{
  "vocab_size": 512,
  "rope_fraction": 1.0,
  "qk_norm": false,
  "parallel_block": false,
  "init_std_o": 0.0,
  "max_grad_norm": 1.0,
  "schedule": "wsd",
  "decay_fraction": 0.703
}
Each number is 128 + 24 x the weight over the matrix's rms, rounded and kept within 0 to 255. Layers, rows and columns count from 0. Numbers have three digits each.

# layer 14 attention key, 384x256, rms 0.0372, rows 54-108, columns 0-127
137131125163153139131103159122108160163147123166107137136144152070145102108091119149109126101123133143127112113117112150129117181164116110141121113094112093129110128153124135092134144105133117092156096118100118115149149163171102106104096158090129123122105132125123133127120121139118140149122131141095130119143115115099144123158119111157125122098120092121134103140137149104134121172111
118156130116108161101094130109087108156155143128148136091159124158137150141121149137111144115150105117133135094112117108135108095100161134117113097139181148134100127150107131160107164150086124136105104127143173158137128124134092114135109122138154098139144165114103132169160146171116126169114153070141131129159164117122124146145114158153139110132131140109141138136132120138132130114145
153127158116111158142145191139100098104165123108132091154116141136131144144138093106133167149133086158131133170164144125123117126108119143134089151100130145110164160114165139114168130125093135058154116129137119174148134103143149183160126128122161094112088147105101111139118153100158115160139144119125108120153100113096121162147191135142146112123140147164141128117121149097145139146133
143124178164107096145142095156126114127175112148168118108175112154109126157101173105176107123127132139147107130140127135120070115123148162123138103152166157173097102166095148156089134073134122133139118115110142166149154129132118122137159112119126113139096115136133125076101150151138126146113132150096136081151135108119148140112107103132104110172131139104122140162145153161118095112147
120123110146135146111122139129108152113171098162139112104144135091124150132149123135170111115124100134185127115134150155166132128136154101136150141138140140140118103157119139136125081084136129159115144119110131109090119168132096077145153149119111159124133128080134121145107125151100145122140140096130086175147147130125159101168136090165121129129132130125131161140157118125100106091123
139112144134121120145112171133133103089128141118090154098109119150131113087167099148123129090116154128168132156138066129103112120097168143134148138137108126167125128128114132115073143160136155149142140134172115143094114110130086142098178126123128151104123119160171141126126124134172148173121072148110120097119147133102076156132124137148169123104195144133125103137130102142104151162121
130112152100138142121118129129132113087151135106138077140111106117136089137158115136123149140144146112142096158135144142143198084137115153172125140101142122158118106125100121144129117139084127114133160145118144155106164096076110129120146089146102076067115151130139115120101117111115102118150114139079149104129164121108102168098124142099140158145107138116153131152090146099098144166149
151140143112152094139116166109146141111116099125141112122120114116109134138139073120118134143132143137122106076166116119118112140148105118155099145106080128147140115156088107115099125173143148107100134132145144144130133165127133127146154156168110134117107167121066138151141152113123148166118102145117127104138141133136149124106108125117143134095161123135128142135140129093087101163109
151168125113140107115120139113119142139078153119127141100118116120078120131142119125114125130093124148129105130112102115121130134144132128124091142169112103147116142097105118095105107140145142101137144151109112155123113121145157124141122108097095115123102121111116156102115109163153142109142142112131128125160105146130134130126162143136176097102133126120124142114137127155126126123108
114123112168134132135073199117117135128152123119110113140159149163142095118133067075146122128105179099096151113098121146101119129083119110108138123136113086132137074144108132151144117184105129108091125109174133083108147131137120139086133085127126130123112148131168133138155161081096106141092163091128101114121080122100078097106079135135079098134110102154128088104126139121109152159166
166116125119113125138081148144122156156106133122137119128166102148159131067139124087166139129109113137159162107107134112141097120154162150054126129095076133146115115139162145107113154136141151138106126149129129131078128093115186133115196117148142147147139138130079149119138123138157090146124121115116106148138153109142118139062102155107174135115096158078145125155152128175126142124107
117101122131165137091158125063120088156142133098091112159157107130142168136075139139106142131059131136121111100124117174112137160118117102156138110098105124126148134096118155102151111152131092163130139109128153120147138162186095161117109170097087142111181098114150137131113147122147111170142152141129113161160146091132154115134066086165134109210135119072085119153095158117151114100139
107097121124145117136129127073134135156114106094089141109150150130115115133127132127125147144088097119126106136096130116104138154152097134128139144138103109174129161142133126107149152050151102144157155113160100134144110149171090149125144111142151160095170139165123121131104150160140138113123102131113151183162108158160135131108123091078129158133148156113136147109148121155102142126127
125095097151140135086074131121163125145162160168090131127141132128162132137153144122153159161141132149131128144109095094111115146112129098125123101068139163117126158182083132114121129115154064111110124154117084118125164146110143160141130126109145133129148133123098130148158118124168127114119106169082148171125129094139091158102114093137153160105134117181110129141130091127117118145153
118093122128145145135120120153158138138134177120148131156191119137115104148150111194106160097122133142136087143104129123151150096100097196128117122128133076115139094112119109118171093102148131149155130141146120107110181179080173166146123150089123178088134098099180116160084131090129166132134137173158172137134153158131112127080161099142109120179141163120126173118122121104139092117180
163128135119136121154142104163152112142191140192088137153126151110197137136087161144132121098139155135102105159118117153182121147126117126118098149125167096111150134132146128064118117076167111108125147150094156124091128147072159156127108144061156125158114120165130096129076104123131088138150158154122104145124154101105112101168146132083143106106149113122132070108114123114126119129054
123112124135107117087154137102092140084111132144127133139143114123162146129124153120071161123127175097110176119104155145118151176144228154102128164130132136138091122109089118098129155147140133105130131150127084149102129138121119118127149141148073136126147137138107125167138115162150102115134173133112105108156126107133121102124176149135142150124146100119143150155142133133078152108117
179136115110157130112126130099159137086131137138086149132115127104100079111115078138144169101127114098132136115114093156139120101112109098139178117169093126120113146153079112058114134125118152124113130185121137104091109151130113160145120147167114146119134160114100158134160171122148131128153123138152098147105171081150082136130129156165154144120198205140103160123167142125157165140134
181122120123104108126168136159173115123130126124139122171145120136107117126112144114127143115113120135147129111126144121100138123152102089149172157087090083117128082108121127169135107179118147130108138082133169162147130148122101162095156125122087125121096106120156120107154162158134100151136158149111178108112101125110125126097144096174131114129124129142108150159162132146145109156108
127076105123055164103126047134088147116096122190105101113114160120118125149100158150138128169088156169110127121101124151126205170111134158087138080125151148144166143196158129107148076148083135118108160135108171115132133150094119108121096143141144067135094189125113194116166147111112118115104173138137144127097129164081122150163099139087070086138153108170178086159101167145181103133133
150127139136160114071126126117173139114124178090145141117097117109107114135113118140166085109087100143065120116112133169111145086145160122078130110147112103092103096110185103116104133120120142162113142050108105086100099088093094132152135071158100107134117102098141111118155146112108127165151163134078116143120150157099122183134133144073149114119122143117114135160115110097069176133170
187140123120098130132114101103156140124136142144143115075087144181083156117140154126103155143135110148127115200148136093147123173104118120118152055146168113152162124108093157116127157128133129174126091102076116147173166132082139106080132124160095121100097120148148134086090186105166110134072143097153211143081143092130091120106119118145126115172090186105106150160114112085126133145082
143104153113100085066141155173122096114105128126160101121085103134157139138168095152136140105147138165053187144108136103133162116183172176124087110150166179182145118139094174136067152159115143167128140148126091165172105089135177151148177141188191159126087156077113109093181104106119109116083074173121070066097158111123098132141115138096184127173083122162100119155179100063072087133164
107100107101137106165183120132130106084145122120121131113123157108060195115108133093157135097150146130182154165107110160147109145103106140191117095130192178150156143136129184135102108137108073134097135112129094113111119117095149119168157106093139172151079102136143133077116160107127125135140128160148101105156094076078103108134131139123148135125099109130069107161139156105130142130159
073175136151140091100119110079094132176142136128137114087115189124178083156115118119106155212115167124132134114149103065129186160149111134139121127077148225127174189151154119111110188106124074126195140143091161176164171150156178130144157112139105173133173096112113112130051103135153124134122087149152179106138166212099131107098129147154152096169190115176140142110133061142087118111114
158125177102151191194204134138122097110139124124132099154139075093161060170158113132125148181118108144119132182145128154106181156159124140106105108074105114112137136135102055090164112081145144106136128081111098137198099152142137067080094110092131090102041131098144156120104127098152185162090110146058125132140139108080107170138118132107125110169054152101155099109136143102154112154120
162087155083126138162152110165164173103125092113157148134159127133074121145120163119107123112137146122098110120141103105107093182157131166127103157134158126094069100188168125065163153149109163093192196112100125089159091096110135152140028121151152134113133106174131175121092179096065184146137175153125114075138133113110100115158155122135090081112142122141139105154135192136095186113110
136087117103131079119132125164079198177104082152150091129135113115103136119130169105156159186147176136087125102125177183096164125137150110156106162076105158121128150197091130133118096147130149099149151142148185156115123123119105143137136145134139135105110083145147133087108123126131115125106142121120142076132151074095117172122090134136134124094121118148086089101122130124119132139097
141095109123131131071147067120160112122119109132135102134129096204141081143144146197116148179105142130103122156141183098129114126168120069133162148151104106123128132148153124119089074174155149123093137098152077107106124134106126137124091125129149129141115101107141166123100144183086108073103075099088101076084140119104139094085106098108116160151022084130122085091113132153155112155102
126139129164182172124094112160151149125133163141136090141156200159151152148184129092081114108132144146139131119174138156130141093111111137124117164117118155114131120114163119131131124104113138153131095168073134141164143180131107153083099145108137097152174168174131161112121117144129145069130152197104114173150152104118156173085127162141141124138137139125148155132126164134126096144179
068105124167132161127088161120135091141118165161153143165133133101101131083148121134125090162157106125157137044097122126165129141171127083088151111099156161150090134168147110132103135098152127096142171116097150162113100117119086174108110131152153101197152127119173116100093139115167165127123137095113123081091151185136088170115133101118123104134146117132139125147181113143133144199111
098147160112099038087122159114119152103141132137122131127103086118139105137118087130135117153121192125177166124137103131186081086189038133079072215145109083091138162101100102067122154120161136171130115102134094145109176135090123153163066116146111123107135073152129144158175141100139139131134139142130104177140095163164206111148097122127144143108167117139127134099195163150102111163179
183059123122129118094139090098142105177108129137126118075117157087135171132155118129073125155153123140162109141067150123084094162086120141092136145105121119063117136107109143178176098117148109164126146136113163156159098108066180115110138133109119079096168130094147109093153110171132123135147140125132144130134111111142128215149083102138175101131124179108139102174133154103139119125120
091175149115102094154097104149104114106088137095131130139139102138170099049152120127111157149165138152135094121139114153113119151140110155115080137171073135116109117160146142168142169143124163057134149139135083094118163150141092124076107155127109137153141100122089175055122153149115119091182136159154187117085048085171137123108119104125145139127099128144107131104104131119122149110159
144138135133140153161146195130118098153151129144097131122138146135114100135139146061110125148121163102145142131117195087110068181102118153105173109152166187134029065176131168078101096096109149105160120163175119170144112162175125154115117136095101088100139135067130079094119099119107140143148150140161110106161054103191137125162134176182155166134127124114160132120125129141118115117120
155108143111216061108132120108115109111103150073116121186077108158153118112142125126162099195105131128125139135124146110068169118130159130112160131158139108097116160075130149091150160156157158168139128163189123168086121142135139132152186152114109161147072120123104078108132115127144187105110132094129151153177144093151172126098083161052117146104112134111127198090162137101197138137193
123159142141160134135127085118125159159091073135126118105142176099077141164150118135122120131097140082126077142165141122152076081154114068140116132113146109109093103136146086154187115077152093177089144162142133145134120145084187166137167102145149155171168138121124147116162104087125121107144249163142044130114138093111111127124144125113204096120119102132128110131148139219173099126086
151180109139134150133084126122149058068113102101139161116113134159139129119113094122108131148102189165151113132209161102153155102085064117128135082163059135100181130149146158120112085139161162135112162147153082125134142141126184084102084107106161165132102134111116123124139133096116147158131147127067116129147157102078148113078107127128133168103097171120104070119144116159103065099140
124134168166072140104125141153096103114122101086176150147101108129069052094101102123146133091113138135122136138144130116110085108215144090205166109121104152105107114162095090190142094133093125169129131134144076182131119188150113162173110154172101124072093171174149171144141144104186121163081131137135117110111109089090143097089102151135133093117133119182183176122137111089111110079104
113176126101114147158122104178104093124144157167110143153138103110092144159107175108136125139099148126161102135136090056091107144159100156041127089083083107111130125166094142110159146111124122090170110181125167143217133122124120096132138132147113158151169088191143124111121119151126174132137099164118142140068156077109139139183113107171080127144074138121125143149138106095096080118140
156162098137109164066109121140137128158188132117103108176173140134106154143206170085128102118123167156112178118067102141206151100141181113124124148130116168143093167126123137166146165132175145148185166124077118136131133133123116150122144160115093129189178146058129100146152120158153141112082108131155148108106136181109117135104103142132094113108168102164117164194132100099130079122162
160139103135093171162083081157152142121141173144104090193144092118113083137095158083106145103076144100109146088129119124156104135194124137104172113111083138147142164157145196124147105084128108094185136147066128178148128115175142100108172108105159106133135147149144175073124130227129109153124153078152126148173138134103089185104143099129095140125115168089162146144111125136161083119097
155068161058137161140152152120146088131075160090131104103105107072086115140122074097067115095136142085094142167075154148123119131086111128111163132123039118138150094081126106106147114098122137063170158089112150091150126124112186151108148100146102124126060188140094122203136142168148127144087153150089152115087124111160141147099149102195134130154199133106144104139098131097069171137158
067098137107136156110095135048102142155117130174134123086104107104146116155203115087077123119135182048119165119152174153058144145115146148081163088129159121153122175142121181126143157126115145166117143093124120149136065083113092100174123110115131143049127150122103159162119133135110128091080126121197097074142114091171107102088146148123115109114078126123180149138107120147138110133115
143111104129071102142067080104156080127127071113136141123149137152138147155149194093127110191160133093175124121133091095179133167112127134125153117142127169176115146092123105152141083104105062130132122137096211142175156144112174153082092112065133134124111115089146124113177103146096121132140115162133123113149092170131130068105153073125122130120119161147129134146083098130120108080136
181115168127123148080099142092127174134133140171107101127150166107139137168153163166132135183090115126194148156071107169151115106086183142081128129123139148175154100127144110173136156122086077121066110158104098135145094097142133155135147166098071106132126093126126165171084144124108091159159131053127082135094194073194122109155120125185120093163103124138136086114203181109122185126137
141152104128150160121105111125130174116152144064130112123099105141172175138184180076146125138156117127173111133122145145160101130153114179136112174109130171112081154140153197103157114138098162164090101133156142116083089090121148204081161180159138081086157142126158148136120114166167135147110152127136085093146126161073135119140074117092136163121146135128121125158091113115112111149197
145113146146178149144166190152153110166142074130120164125139075124176105119145117120131121139170148147165087169156143131181157167119138141139135158161183087139171162124164147119100122056146170109114111158112142112155101127132097134120126115124098079166113118142132048146104191155155131147160147096123123115053130148103123128041114114153098110102101149151161150116106078167148055130148
122163099151166113101096113146138106142105144142141098103151138135133113112087125100127081184100065201123128093093160066104137154101135142136153160122141151093110124214077121116135123132119107161141084139132110093131147121112138198144088132106126139145170132136088083165129106114155085097134124107171121136134093181098105209149159131173122077207106064148160127121189127115120087127173
119157119128104136140106121095134103107108125109107163117083136146146135085111082139146154154132166205124107138097236110124140124088118133150115092115170093189130140126170113105132180145134066096155118116151141105190166154129147140175145158171122122130165116089085180090136084185081091083093051155121165157109122116087138142108113135192170138077125150116202128096110086093107122153076
118188162119169208112099150104112112109118115166173132126138101118141114118161133106188139140141135138073147106105121138114163178120132092130161097133084158115096100145212126154150112168110144135156129138140150103132122152114145066126097137119133081166106108146091160188098070095147087093106140157123169146144142178126103144122137168133170115169075134154123112091139067154072126189106
149179083069121126146103146113107160137154112202100159116139131093143116109138130114148148090155189183094084109149128074132095132088064141177145172155137098171170093133087146186179135097147134161181172119074151099061131166149132200165156151116130122120115108134166169108173140109120138092134145116158138178136104160096089158106112163114154089140115111127095096099113085089145142109117
112160132123163155143116116120108082117154122055119129108165137157167067168146144138117169120086182120158131090089115099094202192168123115127044139107130115136111115142133171135177165187180107108104144157117180119139111117112085132164113138133137155150135136073086125192119147135099133141159096059080124101180091123122076153112124141117117093130133129179121145110162128130128127056167
090140073123144116119106143075123104073170114115135135112113167148175188073170083048132143137132103125118183122153187107155088113110118131133140102098145113117198073152129128175143143111146178170129138106119136133126127094193121173160113071126141130113112152152144165075106106130101137177125075134103100117134167177110128071118169176110166106123127103167174100175130114143096116176111
166093132147120135140097144141161147140175099119152101138191123139116120149150121051101124141120157137163152127170108126108147129130140157138151156120134067197164099160156156091118165152143152171147115134106144087134087080136137146094170112106138177127116109169124129122140115102092170187095065131146123092104123160123050176165137081139083146118199146090169093143151140153135110145122
# layer 14 attention query, 384x256, rms 0.0369, rows 55-108, columns 0-127
100128091124090090111120101129145097108102090140149130159175111076130146117163104091163137124097165132114114115125148143108126121111140089122100107163181134126146112136146120146154130134120173170134158103112131099110123112129133131122144085176130083129130133079145123167165105094090114117119143163120096136110139121108145172111110127091137132091109145108116119145114139121152087125131
111109105201124174115132092152144137158143154139149107102163163097108168147094142139158091084164121149085111093107131134129117157124121141114119115134135099097124069107123185160106089108112132153128168144103133118144144134147122130094140088158129153149128113084144149138127111157144133124155136119110137118097156141112127146132113132073121104158098122108089132140106131117162093075155
139137131124158146136081097111107169136136109152152152141139118160102109137089154092156101139113181118113119132085157160123112119121068139074127109140164120108158131149145129168138103151112145132134086118145113149092081136144116108156136131095087153188119107114113116103124085182095134130104173136187150130120103106073191129151137146131114123121073138097115113124075117114119134152106
131169128124138131148127108133139080151164155151156110099134156154153145098105105112048153112159139192147116138129090112154183105120168172074142129151101174142145145132117114117092143166103145160116157116131159122114125130143124159123165179094077136144163107108125157102129108117129161125145130141119129152122145154130115181146116093121124121136137098101174101146119132154121147160145
174144144161095132194113143172174146126117149132126136164143118129112164094122101178117112136137179153150101082122152114091151116141144102107173138124096154130088157085149134092146134117123121123170069144147112098135070092128116119160121135118108118088168128090112113072108117112154146096124172144118108177075123102144137122120139167134200132160132172132161101128145134125149124131125
148164138131162130134115191138087161151104089146127129108144109165135099125114096132080165135140135157125167150137099121117112099122191099160170137111111085129117119182115127135111116112160111122118125114101109156131119103143130154176109139056084148115117120194129098153108120124166080174078125093156157091139106070147183122148146139151165093098093105104149148141187165134124145090123
118165093129125136120117128119097147107147121124161112151110140131123126110152161160154134119127095098105165121111126158134099115117125133132137156174105176133075134139144119126141128105161069134117097120104114151121121115134114142121170125107085191116087153154125132116059074124201147142149117131156136148107174095099132084095174088129145121139152121098126172107142105137135084116114
109128116151119120153111164151113125133150115108136167139124131139131139132130141118123112134123150110122113114152099126108142116119119086194125174100156108135140091121151162113116139122130137135142107153169155110123135131147138120104149080095128099170116115125160137152130143112140148138189157120156132130122130149155103101163094107108134143113104144168105159172129102137143109145122
136092133111124163126163145115116124186126134124150119143145101182141146117179175095146149175110141097151153130144108155141119090100155119095125106137150145128124128156121159134128167148120115099150102143122110115151103115111124055204088077157145076136140146106128153113107089124124122132130129096132124157112143107106085163123117118121148099153076155181141136190111142147131152061096
155117139113165170132115151132120146120142107095113151126113131122136129103109118186088136151110166091103105140123111169131135177144131107158120107106136101075081093110141141123093099141132140126137104125157142087147110132138112112145083086095077092122156104140090128122121103133123136175136165160105100186174109092070172111116151142132102103156125162129141111137088151125072188141090
128111142115108106131155091100153115120136103180178162116131123130108202124127094108126154130135108158123128088119134107147129129141136123167110117114154139173088133153082101143128118100140140146139149132082170156131095166164135160130132158172090109131140121124118172163079103136112161139167095135150105131103119092123116155129156132128126126111131099151115159113176134117149126140146
096133157082157168120080092096123132112154139117090118141099158137153117154163125148135119120116125115156118159120139136166142158091127145123132136157096185145120137162081122123111119102161098110093100128123075184159184134127123102131099137097130185094151163200133120113109056130128188149110068110150115110135160164135117126107165103189144151177121122135141132131101083150125126131150
178152141116138142134142151130165137089118117132094153122166100119101163130154070105118120083110131165129126096191100153190102089070148131185139102170138163144165163155106115150129124092152131110133141141134117138124102167090195129159113152136084100085111121060156098193153096131101133121094180178120140144101119111097136143140142155156125131180092120142101150105131142098146130144116
137201143146178188138168153095105148132110132168116122132147115117137119148127114151171140144122140140134111146114108155174116109146161111126099097142157096159124122148148115091129135123121116087117171099137095121124131115104129105149070157110137188123137148104169081186115106092128119136086147131132104120109137145128132119173139163162119102133147116165124138115099140106088136144143
147119141138163144111162140089098170147136102143140151128158112116139144139106147116168136116082125129148125147110161132114129164164138164159133113200131191152145110125105151053103123101126086102152102116106121175122121114147135108144106135105146140181109163142138124081098126109107084112123100113123124098149173101158169086121138143100174119129101092094156120145137121113110103142086
129127134104069172174105144132119156141086110169110150156126134106145122179118091156126162157148135116081101078086098091136123125137138148147178093144133161153106155097153088112125126120110115139139149116196114160150109129150113138109082113132114116089127133089135146120149150118095130133144140181145090178168086122166118149129184102123167141115183155139087148126132140160105158088161
089130122094134110131081152106150089094095118119122106144119159130132112101159092114119120134190081112129074170118128071159102138157078178153117141131095081130156205095112080145129142156119086201153065135145074133126133136063102120090155118125185170100161143093135111136116103120109077135149188147101173153149111110149105130126125127142091113137149145195093135072160138178172139138174
177114116088109171193149122138118209148114093188111105128062152110165130188138168132100080130087129067105130130118129210167133154103138143153147101143132142103079166098083112095169144166114104131108115211105166114139121147101088149142103199120122144151097146090138166104137175146190104112073157107155168135086159102072142133122179079085107124151120152120121106180105118166134159129101
130130138138127167090094097108089113196118127137098076134148172090087090121098133155127132194115148133141133145117092131115143167120153096149150118089152140121128165175139125097144151139174110116139124128076118128129140130146119107133107179094164140146110139117110142134149148103131138138057113134146129080163110125141145159186077153117105138140180140114125109148085110118153111146132
167127122163134077089101093177168104188136070151097086140117130119111175116158089107101108104087093141088108150119114133100167111132145128099168067092118116093152066079098102171138137088114102145122124124103121088122144096089083141118066128119157126205127093070160154166150110106126172165078125149056137197069161101109105219121113119109123118188110187085185141141105109100139074124145
160141131122138138141106110194103109132128124128093148171148182122124121109145103128158092192113174095174134105142101159146133142097075147104159149128109180165166105165110143159141128132164086071147139142102139133203116180125152125164135142133125133089139160206139098127109141158131125120107110126122160104134160100144107128125123113175126118147140156160136159145109142125178163086113
098133132089155130089134094143114140118119185129148100182147130100160148123139118120137114131098142143076197096114160100163090097131111150192110109146174119161120122105168158165052127188141163164114121129101086157139129090141139158160129129183131122138127127072122144081112094100093098078122164171105124141079136069130094133147099100083128159136103175151092187129187175067122139104179
112163107116158157169104131077099167114144137154133123104109126172076119127129146155131140126111129097134130145159065135151150104148086124162147142122102096105080155163085086101114120094110115160189108132126146130124172165070108173145126149093119125049179096144115117111109102152127100146093119151199130146129107118090104179128194170163114101131142145141091139138128152141145139173161
153156121154141146157152068057151141160117168139122152102150120085137116133118111122161173212116133134137132154182103116151181167142094107068131110069163171120132101128149141148214170107183112140115119094070167132167110123148102131105165134159134095147157105101134098151108124092146145143145148152073103112121149139130103150161140142126131149138144121111125157163146164147129176150108
139086163128111145172187181124076167136066101161130063129074098122115120169112106136154149092138113110142146179166138160187138095130110109163125131133141113139132108135127091157172084122208144184128118108155117121119077100083121097149129116109127124095057131088164190159070164137132142153092147150131096179120095129072110136211135118117115126126090094123119156059125147143166082124080
117084158081169118154178139153109142154094120191143148159126125153114101123099157126132156164095103117112146123131139103144127124170162138123095109079121109117124069096110129056162145166121162158140168151111171155131067123161121148134062132177073100125071168104126202133140120113136167151115127163147149112120183158161142150139108095153109156126196101143115111198146122131165222120121
126114148103097138174084140119093172097144130163099124072070133115143105112158100086155164091125165123115132083165118180108116130093174121174131085134137151076125185130117085191120120146139127109065172091111177144154136084151096113118173175118132120118124170140100142142073134140114129180130132127132153122094081115123112097117177133155153102161117132104157103167104081093092159103138
094110131141096158168126087098107117141126055129034172121152120165162147083183159123081065131073117165144119145132143128135110114106136122123124104124101129145142155123124100126126122155206106159115131072126163132099119155131075135129085133148123091175131095102109129148124148088110140108132107142130110154150175128135127082115147115104168126117093108124143134101092148129130161144119
105136104159119151142106139138103124150074120154094096094088153133100176167162122144131137138184178156128131104134110123124160108114148100168141100099090167109091093065124154100105142144140129152166095188147140164148124144100125067125079148125132160095110097193143141081187092136207148088098128095100117161186151065121152099164141132128141090139122138122095129071157141094083139155191
096157110168131102140080193124126130103136119163096196157168107147162067130120101135114087110161112136127131078111083122097107125123101098087173119174144105173099141112078142120108079149126119180147072142086063132100126108139059155082127113117102137185114110126131118175127096159171123149111129112144117142114161104169153088131113077132168157086153151112153112110177099148133098180147
080161094132116091096139126187109163061140093160142145150098090106133117114123073136131149147160141050146143154217118113146075069140116143128108189162111108108129167106101097172207110138143167158126138087162149145087119098100131152194166096127140081071086111149146090118163142159138115138158136119079110099161097096161169087138132071118090174087154141104147135102117143163094099112120
130099101077139144139135111128081118148080091103084125114028164143182110101127181172058123117120135122156164143094155128103117158162117208135074139085131140123106110114136155144164164129104138165088102140161122095158133121112108123125165119128098115073147103093134141158159178139144072139091131172065145107135147133138131136123124139119156144119079175124156116154071129114102134191140
088169115104123096125117157209124168092108112086079145145116153141124124110165114181165092104144184098089152063133085132108123074133111140170086157149150131128152110127141143146138119149199126062126125147147137108155110134138123146130114093104178171096117104108072195108126162102084172146104102149117117099120133099136078097097120156137169138070110128147159116114133079143154151099192
110100130138187123112166170082135122148082163115151114174150109133141162109123126101101096153138110132130122110162185090118085145126143094155146185111144144140106124148169122086147102135127122129124110169140123141115113178154112120146135169132104055105152106096070103176108101087110154112073104190138096090145072117163187090209132135112126115045122117114140169098183143091106114138138
112085164149138122136119108132124142119163174122108144165087115126164081131113129171155127184119106098121117188105108166106166125150178097102128158129166100113176145074104132101126125151178141155101198144143124107101094125116108092101196110118137100134185080130130138132142158140179158172151103121127135109155130121101128147052067153107126088124118116078121120124140063112148151109115
126131152183182106106141094135111169092083062144133139077129144127126164125119115131150177097174173125100100071168069119086100135103079087160119141103146110068177139164102113180162120132109179196162105145175111143124172139162185138127159172149140162126120113133103158100125091092109149086121155186124123069154125101046177101088165102133156153097111107104118103098144120111178159175076
134169120143102174159103126128152086117129128098142057101114136140147144113098137139084132183105119155128110117181134066179134139137115189068077079168085134162155140084108107143109127150157138154138166176088127167132116177115116143136165113080076158127099121105114107128096109134135140175094160099129100120181094125144100109107045140124143101130119147165139102155076054068126071127164
159100129121100106160174176168120074063118078090191156148117069178147130094107078127135207102128115124160095144144124158110122113158153116130130086120105110126150117148109148134186165176133107122144141127130110142148124201207065140138084151124159148118084114157111108096159154136070199086045135125091120117152154130099184133110133129186142130124147167151138111128172126137128126077080
136211147136176078171185130102122050141178228136092125124147134147117134179095147145113142164147211144117106154130125115126103174159111145104081098105111139145103089113116159111124141128062116098133133132132144154152170162070141102092163150171165156172105139079124115124101156163096112098151035111139221160106141093139138198128123143139129170117105124073119108141119121131114103135144
179161119153130153148080123123144069176189117162112190158171206086141129136148157169151160101115136168176144144102123100133180117151094133120132091123122151128081117124130139149158178190131144126153132161045141159140136071174117060091122088137176065220159116108143133124114115134159159093103124146116126178145082123073117166088133169134043186084085147168148117179140091152059150099134
155143118111139162144143095103087124096173114141175132128158157169135101097099127099166075101086225161162081175151108050085113148148108141121131117108123126133156127160140202150180148142129118124159107159088165147142118149131117183080135083065190068123105110170116174170088172176090114133128176091154160147169159131128155228128130121169152153141135157116145140107157133100115133171141
144082183072141170168140117106171104126168078094178135110112128105164121111122156084118112132117171097092190140066113106123123159110123131110152127127153098145110085126107155131183061140109176089133161137087158106160110123108135109125176141174083111068036195066134135148158114145153096104137095150178151091109124126071118165097213114176128111150170139104203149131168125119135095124117
050153135118096118123012106051066133118132175111141115140082106077149088154179178088106111142142157110158110049139166128109146118100091138143163158086156127133109163130161145061179121160060148130127084145098174119167045112172141082140156087074127127122146073102120134094088133176107128093162095099143144088138130099149136141126125150143168134135114129144142155106165161125136114088080
153101147159103131092090110143123115138089133142172148063194098142120084132132132124121066191099072139115189123169115064151148184124134197140169105158197133107107109124162149150116151122145088150099115138090148188100175098111182139107101057103141085130117138061096110125079094147094113130102107161128074131100157144197098082088107117102120095134116204163115135105118085124120118075142
142153140128121159069118168134127179167168151130112097135147143162148120171105157180104123133151101120131183148120117191116118164075148214115169149144165140136123196193143118092142174161145108164096070166159086141117116157115118121155114186040131102163104136149062150108124124109168116124166138112190189146131136079191109065183173121190166150110100129117121113083127141109141147143184
184134046133092141101133142162150174116087150155088108080127154125144109190122101120174137163142129126134092128154130115153166116093131161150165154164122127094151170107143161143126079160072149163179159161090141114101053109119154105135107108131128087156135164160200112170060056131146149098062092163145094134151087180088141158095112102126139140107090138193114133088160073158139109124220
110123089167133141145144168126116121111079112091126134157178125147133145139161111087148118102133111172162152104131138107187190150099147138100135135114148121130178171127081186108135107077127153106119087138106153103182118172154133140097152162129104159142086107110159049121097110099143094142107087071101109167094137163110153097110189148129091116069029065184142128099135121164169191118117
131180077191176111107156135134093125108082167136096103160094161108184146084110119124123043164093080154125133122049166102156104173095094108146132137130178199100109071153104097186171143087153077183148112168168099100124135110193101153165184100097169211173162124137045105096088133134201158097098114137147150146102115206077064138126189078108114095126147154097186159174121095172124135069154
142122154105118126096120166107081129122091118055111198084115164129152141098149143103096115097203117182101162143156168097145090156107114140124092105214168112134117178130138155094155150137162100106108140033086174150182169146114112140157168110161078151102131147189120091085159174114104111129118090147121139073090134064124118197121118098148136135098101102099188128099075095094111114160093
116195123180146135105115138129099135118121102128129128119144105096137153157157104144169135125109150051073126126107103130059101187140125092114057109086089133120191152124156170120182102149139129098094163176108183157094127105098097130104089151115132167150092153138141108159122114151195143074128138067174089188119119121123086148100115092165108074177136113172156155109135057082088131144092
169183154064108072124092177116143165115074122156115165153111142120161098093186118115157087084151182162131090168142131131154085124153123154118136130093096086155134090144087149138141133118140156079176127112103180098140153167135139126104167089117164148151124172132101164126149108163102167124104151178120090162202059125080091183125170164155151120214142084163086085142126140116110134121167
138159085140127136126071151123095067138143124097117132094114151160147097165097130150078212156094118147129117096137142104099168147130146079153088156145093110160116156164093160113147124152170081128107086140084180107158161143158161114117117164135182140167179127101071094160140149124088145106145091122060141069129106132115134116135161148123171101143120143132085161144109144154099134087129
134162076122182131099159118093088102122093124161147091098067120158090136099181101151142090191137150123146194129125166124147149142037107141075087106119108138097153177130134125169140179137122103129118186139112175091130103100109115105108118148109130129091127133143139114103145118138088093148131128125123099127154135143143160131121172167058150096136095088112110095080133103161164084158123
156146133121183124163110170169072155185115122134106109075141109091178127127139123078110141167113150117156116143152146082109132133166181123096141133073132119106100110073099177170088173187135148142135115170124126139154124147119081145172179096157126088184112124154113087095116147110160121166134123129113136154127165149130132177151109115097119140119175170062133132122087133109133159106146